Each number is 50 + 12 x the weight over its row's rms, rounded and kept within 0 to 99. Layers, rows and columns count from 0. The size before them is the row's rms in percent of the matrix's.

# q: layer 2 attention query, 192x192, rms 0.107, rows 0-17, columns 0-191
# k: layer 2 attention key, 192x192, rms 0.106, rows 0-17, columns 0-191
q0 100:63 57 41 78 54 62 39 50 50 50 50 55 75 57 63 40 44 38 34 50 48 19 37 61 64 52 60 40 47 51 37 31 50 48 63 45 38 48 79 30 42 27 31 47 44 51 67 46 68 48 59 42 56 47 69 58 52 41 42 53 46 31 54 68 46 44 59 55 50 56 66 57 54 85 32 58 61 47 53 48 41 70 62 39 57 58 53 58 37 46 50 59 40 53 40 46 51 42 57 59 49 58 53 36 51 56 65 32 44 43 59 48 54 53 55 70 69 58 55 27 54 43 38 44 69 61 42 47 37 56 58 51 48 43 45 35 53 37 37 85 59 39 63 57 50 49 55 51 48 50 57 36 50 46 47 33 54 58 48 20 36 41 29 38 40 60 62 57 34 25 55 70 42 45 37 73 35 49 88 39 40 40 73 54 65 55 63 49 53 62 40 46
k0 078:66 61 49 31 49 55 62 47 65 57 39 43 47 49 53 31 60 39 46 51 32 34 39 55 46 42 56 57 58 41 48 61 43 46 30 63 36 44 52 47 60 47 82 52 48 60 48 59 51 47 33 72 50 75 61 68 66 50 32 50 66 53 40 41 34 57 70 49 50 51 58 47 43 41 43 76 66 30 54 46 38 43 40 52 51 54 42 35 48 41 35 37 37 38 57 45 48 67 61 63 62 48 64 64 52 46 54 55 67 37 37 49 69 42 48 39 48 53 71 48 33 40 47 53 43 33 52 35 61 43 43 58 48 52 59 63 59 51 50 42 55 36 19 45 36 58 49 39 23 74 58 51 60 60 52 69 52 38 59 70 61 45 37 46 42 66 65 63 60 64 11 32 48 24 65 44 35 69 53 33 46 71 56 51 34 38 46 57 58 29 53 73
q1 080:47 46 52 19 38 59 57 49 53 56 52 57 43 55 32 60 49 62 66 41 64 71 74 29 39 46 62 48 42 39 66 54 64 39 45 46 59 36 38 74 54 37 45 35 70 52 38 19 51 43 41 60 51 72 59 42 71 50 56 41 61 57 49 48 37 41 50 28 46 48 59 51 56 26 60 41 29 65 56 56 75 47 29 51 47 25 31 55 43 73 62 53 71 48 53 60 38 51 45 39 45 36 36 72 58 53 60 65 56 52 42 33 29 27 57 44 55 31 37 36 45 56 51 52 22 46 43 47 40 50 46 55 51 73 63 32 64 52 54 43 73 58 35 42 59 37 55 49 61 44 49 56 53 64 66 50 46 52 29 61 49 55 65 39 57 44 60 33 72 44 63 23 62 45 61 37 49 54 37 54 62 53 38 37 38 42 44 52 46 56 48 49
k1 093:47 44 54 71 69 39 25 47 43 50 61 57 56 51 50 50 44 62 59 59 51 52 58 40 46 70 39 23 48 48 41 35 73 72 70 40 55 41 60 61 57 60 26 51 48 49 42 36 36 41 66 48 39 35 29 48 40 55 70 65 46 64 68 49 65 70 18 60 57 44 53 48 43 51 69 57 39 65 64 23 49 34 42 60 42 41 57 59 45 56 46 77 54 55 69 53 50 19 36 25 39 41 36 55 36 36 54 31 38 55 51 68 47 54 49 66 63 69 38 55 41 50 41 64 62 67 58 68 49 44 41 33 56 48 48 44 59 39 63 48 43 73 53 40 48 40 49 47 49 43 62 56 44 57 37 62 55 50 45 29 33 52 55 78 52 34 47 58 54 45 59 59 43 58 46 51 64 51 41 54 37 25 63 35 45 55 53 32 42 68 52 35
q2 081:47 28 53 67 32 58 41 50 48 50 43 39 52 52 68 48 54 44 60 46 36 56 21 68 66 61 67 45 55 58 37 58 54 49 41 43 22 56 64 38 32 43 64 54 42 68 57 45 59 55 33 56 66 44 65 52 47 46 49 46 42 66 46 40 41 48 62 50 29 36 51 64 58 49 33 72 44 28 73 61 43 49 46 58 52 48 49 35 77 33 46 39 70 46 44 34 51 57 53 64 51 68 51 45 46 59 64 57 68 67 55 52 54 34 44 58 53 66 53 26 41 34 41 51 33 58 43 18 56 66 44 47 29 40 38 68 56 55 46 73 46 38 54 75 46 50 64 44 55 69 34 33 54 46 54 54 61 52 50 60 55 18 46 51 51 84 28 45 49 53 63 35 48 55 51 61 49 32 62 54 39 58 30 67 50 46 51 43 45 24 43 53
k2 082:48 47 57 40 35 25 57 56 78 46 42 36 48 75 38 59 26 40 39 45 46 66 76 52 44 36 53 56 51 38 57 54 33 39 46 54 43 49 49 47 49 57 42 70 49 36 50 36 40 49 46 61 51 57 54 44 61 51 50 47 48 37 60 48 50 51 41 63 67 40 52 57 58 57 41 51 34 61 54 49 47 69 51 36 67 41 55 59 60 36 63 48 34 64 42 58 50 52 50 41 65 69 40 37 59 53 39 78 41 54 46 30 48 40 71 48 48 63 64 77 50 49 35 51 22 29 51 66 68 66 56 46 53 66 73 30 39 46 49 41 50 53 27 39 59 63 33 51 58 48 48 23 42 47 30 65 49 48 64 55 58 64 59 36 17 46 41 53 51 58 57 33 43 45 60 77 50 46 70 49 67 38 40 40 60 42 58 51 54 61 33 87
q3 086:62 41 57 36 69 39 63 72 50 51 35 48 54 59 63 56 64 42 41 55 35 55 15 46 31 31 48 44 54 65 41 52 53 46 73 49 56 67 36 45 38 64 30 50 53 52 31 40 48 19 63 53 47 72 68 46 56 47 64 54 56 59 47 58 44 56 54 29 42 40 57 50 55 64 52 42 55 63 38 38 44 78 44 32 59 40 54 31 53 62 32 47 44 34 22 49 41 47 57 57 53 59 59 49 60 44 55 47 39 53 41 35 44 59 57 32 33 30 60 47 63 62 60 56 54 59 60 47 70 30 43 51 56 48 72 40 48 53 45 53 54 52 40 46 50 59 47 55 45 68 43 37 32 32 26 50 56 40 48 45 47 83 50 60 48 44 52 80 32 54 34 41 50 36 80 46 46 49 54 51 47 28 65 47 65 72 57 72 62 40 49 43
k3 097:69 51 51 53 50 37 47 78 46 65 35 38 53 47 46 48 49 73 43 42 62 69 69 57 47 44 49 47 61 51 55 64 36 60 41 57 43 62 65 60 55 44 51 20 63 62 35 64 27 53 42 52 51 58 33 76 15 51 33 52 36 71 64 41 84 42 62 42 54 44 74 58 47 73 59 65 57 44 51 67 33 43 19 48 37 62 46 42 58 54 57 54 50 63 54 54 52 50 54 41 41 54 67 46 52 36 36 46 45 45 57 57 49 48 39 52 39 78 69 68 27 36 47 36 51 37 58 44 52 41 49 49 46 54 38 56 83 52 67 41 41 50 49 60 25 64 54 38 64 65 62 49 50 58 45 44 57 63 46 48 43 23 43 41 34 50 45 37 33 52 60 62 40 51 55 38 50 42 65 47 51 49 26 38 48 38 46 40 32 56 53 54
q4 085:49 54 59 33 54 57 49 31 47 59 60 39 49 63 57 28 37 66 28 64 46 43 36 38 74 46 43 90 52 44 34 49 42 49 34 52 45 41 58 35 65 59 60 63 41 50 65 65 63 57 57 50 47 73 47 54 48 65 57 50 55 46 38 32 51 75 34 38 32 61 49 60 48 58 38 26 65 43 34 48 53 65 57 70 39 50 65 58 73 71 36 31 62 53 41 34 51 56 47 36 61 41 45 71 46 51 52 39 54 23 73 72 62 74 47 49 56 65 52 48 61 46 49 40 58 69 39 56 36 57 58 37 37 43 47 46 51 62 46 39 63 39 79 64 50 48 57 48 55 44 42 62 46 54 22 48 67 49 49 45 50 56 67 37 52 57 25 23 49 50 50 57 40 55 34 50 49 47 52 51 48 48 34 27 66 31 56 46 50 54 50 48
k4 094:45 55 39 34 26 49 47 39 70 44 31 62 32 71 45 50 40 45 62 46 56 49 56 71 55 47 44 33 45 48 57 43 52 74 42 45 46 53 57 46 40 51 65 35 54 72 62 51 40 62 61 10 56 40 32 52 37 51 34 50 54 57 48 57 57 38 51 35 53 41 40 41 56 54 59 48 45 59 42 49 59 37 50 48 49 51 32 74 40 64 48 53 43 51 45 48 65 29 39 67 43 51 49 40 47 55 65 49 48 78 75 65 46 56 66 42 58 48 49 42 47 44 28 42 54 37 63 55 42 55 39 52 47 56 20 55 71 47 44 37 51 62 66 73 52 61 39 39 57 44 54 59 50 51 67 61 57 35 97 48 38 45 61 44 46 38 36 61 24 60 52 58 45 42 73 46 62 46 48 55 44 39 54 26 23 63 49 48 80 47 59 51
q5 098:56 31 52 38 42 51 57 51 35 55 45 47 51 40 50 52 45 32 47 59 53 49 72 36 38 56 57 56 36 54 77 61 56 44 60 53 61 51 58 69 62 38 32 50 53 40 44 40 62 53 61 59 21 50 56 36 55 55 67 50 32 51 46 57 38 39 66 26 49 56 61 53 53 55 56 37 41 35 64 42 79 44 47 49 41 42 40 38 33 86 42 53 47 60 27 65 28 49 57 42 47 37 18 69 79 41 47 59 50 47 48 45 19 48 69 36 51 61 28 55 55 46 55 40 27 61 39 54 33 41 58 78 64 52 55 38 51 58 45 68 52 60 46 38 43 60 60 34 44 49 65 59 51 72 51 52 57 38 52 66 46 58 66 50 40 42 33 45 66 59 57 24 47 40 71 57 39 59 59 66 57 55 47 53 57 56 51 28 58 73 56 50
k5 085:56 58 40 33 30 51 36 29 43 50 41 78 49 62 66 68 54 44 59 69 52 44 30 53 52 50 50 55 33 20 46 29 42 49 37 50 46 50 27 37 39 69 33 54 54 34 53 57 71 32 43 45 62 61 52 46 72 62 58 59 47 38 29 39 70 54 51 26 51 47 64 36 52 46 54 44 61 29 48 45 47 68 63 25 57 74 48 64 59 44 52 36 40 25 40 36 54 64 41 58 64 46 37 50 46 57 68 56 35 45 50 54 73 38 44 67 35 43 49 42 58 56 52 46 61 52 52 62 51 55 56 48 63 54 59 57 38 62 50 14 45 38 29 41 60 32 38 69 37 31 36 57 37 54 48 44 44 53 62 52 71 56 45 58 48 57 53 75 42 45 38 51 48 64 69 65 51 43 45 32 55 55 66 57 43 40 46 70 52 46 56 68
q6 089:35 46 43 60 50 53 50 46 21 41 45 50 47 29 44 47 30 58 45 25 83 48 41 57 44 45 64 72 32 39 42 37 41 55 34 46 67 42 59 34 44 45 51 49 38 43 53 56 34 51 32 57 48 59 52 52 55 58 38 51 64 54 58 48 53 37 30 48 44 49 57 67 52 61 44 50 63 41 53 54 36 39 42 54 36 52 29 58 42 40 68 39 68 58 24 81 49 66 83 59 59 42 37 39 62 32 55 54 45 59 57 59 37 42 38 60 84 43 54 50 57 54 45 39 51 43 42 48 59 61 48 54 49 59 36 58 78 36 43 47 54 46 18 35 29 52 73 50 63 64 59 59 44 41 26 61 47 50 54 48 59 49 61 44 61 49 55 79 67 37 79 72 66 43 45 41 55 40 50 47 55 40 45 60 45 53 60 40 43 67 48 51
k6 090:41 50 44 25 57 60 62 84 38 49 40 30 26 53 55 45 33 40 53 29 57 47 64 47 40 51 67 38 61 54 37 48 42 55 45 61 27 49 48 48 44 55 34 50 55 51 39 48 61 37 58 69 62 52 35 33 63 58 49 67 23 54 60 57 49 64 62 35 52 30 41 53 64 49 65 41 33 54 42 57 48 52 55 45 59 59 45 61 42 57 59 41 43 74 57 55 57 33 51 59 47 61 43 49 29 48 61 42 48 51 63 34 50 47 42 59 62 62 52 71 47 66 63 45 47 44 50 42 65 50 55 49 30 59 56 21 52 59 73 45 77 50 60 64 61 26 35 33 34 86 38 17 49 65 66 38 48 45 45 52 57 56 40 47 50 61 52 65 55 32 56 21 53 43 48 53 68 39 46 57 69 46 62 35 54 55 47 41 66 48 47 66
q7 088:49 40 57 63 48 39 29 49 56 61 65 35 49 51 43 50 59 50 70 53 69 39 39 57 53 25 39 69 42 57 38 40 63 39 45 59 44 47 35 48 49 35 55 48 25 57 50 39 65 45 50 50 54 59 63 44 58 84 63 34 63 52 57 43 58 49 29 50 54 62 57 42 37 54 42 50 48 62 22 52 38 62 51 58 49 53 61 57 51 55 49 49 56 32 34 50 68 55 36 55 38 53 51 63 38 66 62 38 14 47 83 50 31 42 47 56 53 42 36 52 71 63 30 49 57 45 56 47 56 44 53 68 71 45 29 57 56 50 38 41 40 56 48 28 50 70 46 45 42 40 49 38 45 62 49 37 47 56 13 52 36 62 55 58 33 44 49 53 31 37 52 59 44 51 55 34 72 28 73 72 47 62 49 74 43 46 49 53 60 34 62 75
k7 088:71 42 48 39 46 43 51 50 60 58 38 45 39 60 55 59 58 56 54 67 57 62 31 44 38 59 46 41 64 48 30 54 43 60 40 55 45 53 48 40 46 57 47 27 63 49 51 57 64 59 36 74 52 43 51 46 45 56 26 31 46 37 49 46 61 36 37 52 30 48 26 28 39 68 51 57 47 67 68 69 75 43 37 38 52 48 52 55 35 42 39 57 32 53 84 31 60 47 54 64 54 39 55 30 52 47 68 21 76 35 59 61 60 50 58 60 51 57 39 67 43 67 38 52 61 49 74 41 39 51 53 36 35 58 59 53 40 33 34 55 50 34 60 30 43 51 75 60 47 58 50 49 51 31 29 47 51 59 40 31 54 56 40 43 45 57 38 62 62 55 42 80 67 49 55 50 69 55 44 35 64 46 58 33 35 44 35 55 48 60 59 23
q8 069:65 38 58 63 46 55 46 65 51 37 59 31 53 36 44 55 44 51 50 63 59 33 34 50 73 57 51 53 36 49 46 45 68 39 74 45 63 43 71 41 28 30 38 55 57 60 51 36 41 53 32 54 67 42 46 57 63 42 41 35 44 52 48 55 54 29 64 47 49 47 48 53 37 63 36 44 47 40 69 52 79 44 65 43 34 56 46 55 48 41 54 57 55 38 52 29 24 36 58 68 49 81 56 49 54 46 73 46 62 62 43 51 46 21 56 59 64 56 31 27 46 35 59 53 52 61 55 55 54 62 46 53 52 49 38 41 36 33 61 67 58 45 87 47 42 52 52 54 54 48 63 42 38 41 69 45 35 65 31 33 44 45 56 68 31 59 49 64 43 34 64 57 44 44 51 80 38 42 68 65 39 36 63 59 55 39 62 34 60 55 41 35
k8 093:62 52 41 67 67 72 40 56 52 52 47 75 67 53 70 40 48 53 39 42 40 37 32 72 54 61 50 59 44 43 52 37 44 49 53 51 28 59 53 25 42 55 61 57 33 65 73 53 58 51 36 43 46 55 62 56 39 49 53 41 50 56 58 65 49 42 64 39 41 63 69 52 43 70 33 43 72 52 45 36 44 64 47 47 62 77 56 53 37 30 50 47 48 52 57 57 49 59 59 55 64 36 50 45 50 63 73 16 32 46 48 51 51 55 42 51 58 48 53 46 51 46 49 22 80 52 59 37 55 56 55 54 64 45 47 57 52 60 42 59 37 57 32 54 38 51 62 59 32 42 59 26 50 54 36 48 70 53 61 28 64 31 30 34 33 61 66 64 43 25 56 60 23 45 31 58 41 32 63 21 47 56 67 47 55 44 49 61 46 55 35 46
q9 069:36 58 58 37 47 49 79 50 33 45 56 53 37 37 51 40 38 38 43 55 48 54 56 44 43 50 39 54 54 70 61 75 49 51 42 47 63 49 26 48 54 44 44 54 69 35 41 67 68 48 59 49 54 72 61 60 45 62 63 43 61 39 60 40 54 32 41 69 53 51 11 53 59 45 52 58 64 50 16 66 37 50 33 47 67 68 50 69 36 40 15 27 48 52 26 43 31 47 80 48 55 64 52 54 59 51 48 54 38 36 63 57 49 58 45 52 40 41 62 74 46 56 64 49 61 65 44 75 54 42 34 49 67 45 61 47 41 58 45 23 44 70 44 52 44 50 49 59 43 61 49 56 61 49 36 53 69 42 54 74 56 54 57 47 37 29 54 58 49 65 37 60 59 41 51 34 36 55 28 50 41 51 53 59 35 64 43 58 49 61 45 65
k9 102:39 45 41 41 42 49 37 33 36 47 72 47 55 52 57 50 50 47 70 42 52 61 64 38 47 31 64 47 59 57 38 43 69 40 71 47 45 45 43 81 62 62 38 58 39 45 37 39 45 43 33 45 49 62 44 46 77 56 54 52 48 47 62 49 36 52 49 22 82 38 43 55 65 63 38 51 46 72 63 48 56 61 51 49 48 31 52 55 30 75 52 49 50 46 61 73 44 32 57 37 30 50 35 51 47 45 38 43 42 66 55 30 39 31 61 54 58 45 21 29 50 41 56 50 40 57 62 78 41 78 38 46 48 71 38 40 33 42 53 66 72 53 41 37 61 43 66 35 48 50 63 37 69 63 60 53 38 58 41 63 32 60 62 57 38 46 43 59 55 39 61 34 51 44 36 60 54 55 39 67 58 34 68 47 41 55 53 37 63 58 42 62
q10 086:54 49 53 35 35 65 66 46 68 46 56 45 27 37 63 59 53 51 58 57 45 65 56 34 46 63 38 51 35 39 64 65 61 29 59 58 48 40 67 71 38 46 47 58 76 63 55 27 55 46 38 60 34 64 65 53 53 47 39 52 57 50 43 51 38 42 64 38 17 53 58 65 43 51 41 42 23 27 65 64 69 34 34 51 47 35 30 27 48 54 62 57 54 52 41 55 38 45 56 53 57 63 38 50 78 54 49 56 64 45 42 26 26 42 67 32 59 38 37 38 59 58 58 62 31 61 34 20 51 55 50 53 54 51 49 45 47 40 54 49 48 42 46 35 68 55 55 40 60 48 61 45 49 64 59 40 58 32 40 74 51 40 75 34 45 50 59 40 61 36 53 35 53 37 67 49 48 57 64 57 57 63 63 43 29 37 47 48 69 37 61 41
k10 094:45 40 60 57 67 50 36 58 49 58 46 68 52 58 38 67 55 58 60 40 78 66 62 43 34 63 49 39 55 55 54 54 47 64 37 26 52 44 39 47 49 52 55 51 44 57 31 49 44 48 71 47 57 51 24 47 39 51 46 76 55 55 60 41 52 47 31 65 51 56 47 45 49 56 56 51 65 58 34 42 46 30 44 81 36 50 36 52 54 59 31 60 50 53 60 67 47 40 43 35 25 42 67 52 39 45 59 38 25 51 60 73 48 47 56 70 59 69 69 75 30 47 56 48 79 41 61 67 46 47 41 46 48 43 19 73 64 69 39 47 51 50 41 53 42 65 38 42 36 33 59 44 49 43 29 60 50 54 58 36 39 55 42 48 45 54 27 33 37 61 69 69 26 57 53 31 56 43 46 51 38 44 35 39 47 57 46 75 41 48 41 38
q11 083:46 53 63 30 46 70 58 27 21 51 53 73 36 56 44 62 49 71 51 54 45 40 61 22 51 41 48 43 48 42 58 53 39 59 35 42 72 50 66 72 56 54 53 67 73 49 36 31 66 86 58 46 39 54 51 32 56 38 51 57 61 55 53 63 60 52 47 54 44 58 52 48 55 30 66 36 47 55 55 50 54 39 39 62 47 27 46 64 66 65 37 47 50 41 43 73 49 41 25 22 53 47 33 38 46 40 45 42 70 49 65 55 43 45 46 58 60 54 37 55 42 58 77 45 42 51 43 63 49 62 54 42 45 56 69 33 24 47 45 53 55 56 47 44 58 34 50 54 45 35 54 54 57 65 51 57 55 38 49 35 28 54 73 47 63 51 31 27 70 37 59 48 58 50 50 43 24 50 42 37 64 53 51 54 42 31 41 66 37 73 44 46
k11 084:46 32 65 63 50 42 47 52 74 57 49 35 51 52 63 33 53 54 38 37 28 68 42 61 31 30 48 60 60 59 68 63 13 36 42 55 42 58 44 44 45 35 59 51 37 53 67 51 60 47 56 65 45 58 61 43 49 30 47 43 50 43 36 62 46 57 30 72 46 58 47 49 53 47 40 73 33 31 53 49 55 63 37 54 52 53 63 27 47 12 59 55 40 53 45 54 53 32 73 60 51 75 71 45 65 49 43 77 73 78 28 49 41 54 68 45 48 56 62 51 43 61 57 66 54 17 57 40 57 57 36 47 48 37 65 39 62 49 63 43 33 56 38 55 34 56 48 61 56 53 41 57 62 53 54 70 51 47 56 46 29 48 40 53 58 62 39 39 53 49 53 26 52 43 38 44 30 40 53 48 58 47 38 56 60 54 50 43 54 29 60 49
q12 080:49 69 42 16 49 60 64 67 55 57 67 57 41 64 56 60 47 58 67 50 71 53 49 36 47 37 58 52 43 38 50 42 44 33 56 46 37 69 36 63 39 50 52 33 61 35 47 51 39 30 26 68 50 42 53 61 68 78 39 58 65 47 74 53 42 61 52 45 42 42 53 59 38 50 60 42 13 50 46 62 64 62 37 44 36 62 47 49 34 55 37 77 59 55 46 78 29 28 68 41 38 70 76 25 61 48 46 45 40 44 54 47 58 34 63 58 50 51 49 34 74 42 62 26 47 45 46 71 38 29 58 52 67 49 44 53 49 50 59 46 53 43 53 25 57 54 56 62 51 47 69 69 51 69 47 61 45 36 42 49 56 37 43 55 45 35 54 34 43 60 35 35 60 51 69 52 55 56 41 61 46 45 57 43 51 40 51 47 45 39 55 55
k12 094:60 62 27 45 52 56 64 59 51 42 53 38 62 60 42 53 41 15 46 50 66 58 43 52 51 62 65 61 49 58 52 50 44 45 52 46 61 38 74 40 60 38 49 53 53 41 59 37 44 69 44 56 42 46 56 72 49 43 57 25 34 51 61 51 30 46 38 57 40 62 28 63 41 64 57 46 71 53 58 46 18 50 55 58 69 67 48 61 46 27 58 57 41 55 45 44 62 57 49 61 44 66 46 54 32 63 58 42 23 27 36 22 53 63 59 42 62 55 46 50 51 39 48 46 50 62 56 34 63 37 59 57 48 63 60 55 39 48 39 68 56 47 72 67 74 62 59 51 39 39 49 35 46 45 50 35 66 57 28 55 63 54 56 37 17 63 53 34 51 49 33 81 33 48 48 59 40 37 71 57 69 43 36 49 55 55 48 45 39 77 52 50
q13 075:50 65 84 53 51 48 34 43 62 46 44 50 55 46 36 36 46 49 46 56 61 62 59 65 31 50 30 46 52 37 46 48 53 30 47 52 60 52 58 55 40 82 63 54 48 67 57 66 70 44 65 60 27 55 49 64 35 47 36 35 53 41 38 44 39 37 64 22 58 62 30 83 28 45 47 54 44 53 39 46 52 24 40 60 38 46 64 39 28 46 47 43 41 51 59 52 72 61 51 38 53 38 42 58 57 46 46 73 53 49 53 66 37 46 55 36 58 50 35 60 65 50 44 46 47 49 44 56 35 68 48 46 66 41 30 52 57 45 54 51 71 49 71 54 37 55 59 75 46 48 66 52 41 48 38 47 56 76 47 44 64 47 57 53 82 60 46 45 60 57 73 56 33 53 38 51 70 41 58 52 65 46 17 46 50 61 54 56 39 36 67 39
k13 106:55 47 42 70 39 54 55 41 45 53 43 39 78 36 56 51 55 31 77 62 55 56 46 42 42 25 68 53 41 51 53 50 44 45 49 66 52 42 42 39 59 52 55 64 29 56 62 54 63 54 59 54 46 45 81 45 59 40 53 36 42 14 42 39 42 59 43 51 54 32 46 45 50 66 41 68 49 44 58 47 49 60 70 37 39 46 50 44 64 49 55 44 51 43 52 51 51 47 40 61 45 61 58 38 49 41 48 61 35 53 51 43 60 46 57 40 36 20 42 52 46 58 59 54 68 72 43 26 50 56 70 15 55 55 68 70 24 56 55 32 54 50 40 48 50 40 39 65 49 52 46 48 58 55 61 38 57 66 42 47 66 46 42 66 52 66 60 50 49 22 22 46 69 69 52 70 56 56 34 42 33 57 57 76 26 72 53 41 65 53 68 39
q14 092:43 61 64 32 37 57 40 27 61 49 47 48 31 50 52 28 61 47 49 64 56 61 65 60 39 48 50 71 54 42 43 63 59 31 51 32 53 40 60 34 49 53 35 50 27 67 48 38 49 34 35 41 47 43 47 35 33 52 57 54 58 53 49 48 43 62 59 14 53 32 23 30 69 43 67 51 42 62 67 53 38 46 51 58 43 56 40 66 49 51 56 52 80 42 62 47 47 57 42 49 40 44 60 58 19 36 57 41 49 53 63 26 57 63 51 52 40 52 63 53 47 68 47 51 58 54 69 62 36 42 51 44 56 24 65 85 78 50 35 45 51 46 41 53 67 43 51 60 58 45 57 34 29 60 36 52 69 43 64 68 56 59 61 41 19 30 39 67 43 61 45 62 42 62 58 36 46 52 54 71 42 57 41 60 45 47 50 44 56 54 58 56
k14 097:50 39 58 62 44 63 67 44 42 44 45 27 70 40 41 36 59 63 38 62 44 27 48 51 56 60 71 49 63 38 52 70 44 36 53 50 48 61 27 30 47 47 74 46 36 69 71 64 58 46 32 60 55 35 74 41 43 54 33 45 45 30 55 67 30 51 65 55 51 63 49 35 69 62 32 46 66 60 45 61 49 65 69 41 51 43 54 50 53 28 53 49 31 51 47 44 22 48 55 62 53 57 31 52 58 53 56 68 70 54 68 48 50 59 59 20 61 42 44 55 63 40 53 48 52 56 46 17 34 54 66 56 50 42 43 46 38 35 39 78 40 40 53 40 46 33 40 61 47 62 47 58 42 46 47 61 65 51 63 39 62 23 30 49 50 64 67 46 52 34 47 40 55 46 53 52 58 40 29 54 47 62 52 60 70 44 59 68 34 54 54 52
q15 096:49 36 59 52 62 56 48 64 57 52 36 48 65 66 53 48 48 50 56 54 73 32 29 69 42 73 55 66 54 41 56 59 39 44 36 67 52 63 56 56 64 59 41 40 33 52 76 53 44 57 43 50 38 60 32 47 32 77 54 57 64 50 54 51 45 31 62 33 49 46 43 45 54 62 78 47 34 47 55 36 53 49 51 54 57 58 35 33 62 67 53 69 48 41 40 58 62 67 42 52 57 60 44 47 41 62 58 63 38 39 41 44 61 82 46 64 50 43 42 40 50 56 44 49 40 48 39 58 29 51 55 48 25 27 44 48 58 58 58 59 29 48 45 37 30 36 66 37 57 55 33 27 58 48 58 68 26 46 60 73 49 25 46 44 53 42 32 79 39 39 58 35 54 52 37 55 42 26 42 52 43 47 43 38 72 67 41 55 31 29 57 55
k15 096:57 53 50 36 70 43 39 44 54 50 80 58 37 36 56 62 56 68 39 61 63 60 46 63 56 59 48 51 67 28 44 66 39 51 47 41 63 46 42 57 30 58 38 26 50 70 39 63 55 38 61 34 38 65 65 57 56 32 52 53 10 48 79 51 27 66 43 30 39 23 26 70 54 62 57 53 68 51 50 60 46 38 42 53 44 51 35 39 43 41 67 80 39 61 40 56 52 33 44 44 41 63 44 57 59 48 52 31 51 57 63 37 54 55 84 36 60 43 48 45 45 52 57 59 52 48 34 44 41 53 37 47 54 53 44 54 70 55 45 65 79 55 50 57 65 66 23 66 44 35 54 63 28 40 53 56 40 57 46 40 44 32 52 50 55 45 44 44 67 64 40 43 50 51 44 50 52 56 45 53 62 40 45 29 47 40 58 48 55 47 64 48
q16 098:37 49 68 45 46 32 58 52 49 49 50 44 50 49 49 60 56 41 25 55 48 28 71 50 44 57 74 51 49 42 78 56 61 55 75 28 37 44 51 47 43 80 67 59 59 42 60 63 57 47 28 50 64 38 54 57 33 30 51 49 34 52 64 68 27 36 54 62 57 38 48 61 40 62 31 23 50 47 38 59 42 66 53 42 44 38 32 37 51 63 45 40 56 51 59 41 53 34 31 47 29 69 50 48 72 36 37 50 56 62 53 58 56 55 63 46 60 50 52 44 62 68 43 49 47 36 73 21 59 66 53 57 47 38 54 50 64 54 42 50 60 42 39 45 53 60 29 35 55 55 58 49 43 52 47 55 39 41 39 61 60 48 65 54 43 14 29 67 43 52 37 44 66 51 46 31 58 61 33 39 55 57 46 51 50 38 72 69 61 67 37 61
k16 096:46 42 41 62 63 43 34 49 28 68 40 52 52 56 53 45 45 65 47 52 50 45 36 47 62 27 52 42 50 77 46 46 58 65 54 65 48 51 41 62 44 65 51 50 33 49 42 37 67 49 66 70 45 46 48 46 51 52 15 66 54 29 66 55 43 57 50 48 57 43 60 43 45 40 56 58 61 36 44 51 56 32 70 31 34 75 46 50 68 80 42 50 58 32 40 54 60 59 56 63 40 52 32 57 35 56 54 36 32 60 54 57 86 57 24 65 49 60 52 38 47 42 54 54 54 42 37 45 36 32 40 37 44 38 55 59 48 21 65 62 54 67 61 33 56 53 71 59 46 46 34 53 71 51 40 42 74 30 50 61 54 51 49 63 51 40 49 32 49 45 67 73 46 36 51 59 33 50 60 56 53 35 44 59 62 51 59 59 46 20 60 40
q17 089:58 55 55 40 28 54 54 23 69 53 37 66 58 39 63 49 37 53 31 76 63 54 45 29 33 50 57 78 50 43 44 40 38 76 66 51 49 57 48 62 36 53 59 40 59 60 45 49 50 42 27 69 52 52 35 45 49 61 44 28 42 50 38 38 53 57 40 48 52 50 56 45 71 46 37 50 46 66 42 20 50 45 52 43 52 63 58 56 50 52 46 38 52 62 52 47 43 46 64 43 60 40 41 52 61 53 44 58 42 51 59 45 68 63 54 40 47 65 44 50 59 57 37 58 48 41 23 48 27 32 52 92 46 44 49 70 68 45 04 50 59 51 38 42 60 48 38 40 56 39 34 56 43 56 68 66 52 52 41 38 52 33 58 49 53 54 63 50 69 41 49 37 75 37 48 52 39 51 48 57 46 49 84 48 60 39 44 48 44 40 38 73
k17 088:34 55 25 49 61 40 33 56 59 53 51 42 61 43 39 52 58 46 67 62 44 61 32 52 61 48 71 34 44 53 35 53 55 50 66 49 38 57 47 47 44 42 21 44 44 36 51 53 51 65 67 43 48 47 56 38 53 38 53 33 59 70 59 50 46 42 66 55 50 55 44 50 58 50 67 51 61 60 54 55 73 62 43 63 83 55 44 24 34 60 37 49 60 38 43 57 65 66 52 59 55 19 69 38 23 70 39 48 63 48 55 73 59 37 56 38 45 73 42 44 60 58 51 31 68 53 51 36 68 55 54 22 63 53 84 36 30 52 67 53 28 31 59 27 56 38 31 45 59 52 31 50 43 47 36 48 47 53 50 56 56 35 37 57 64 40 41 41 51 72 44 51 38 48 43 45 61 43 62 39 38 54 47 66 60 60 41 46 62 54 60 63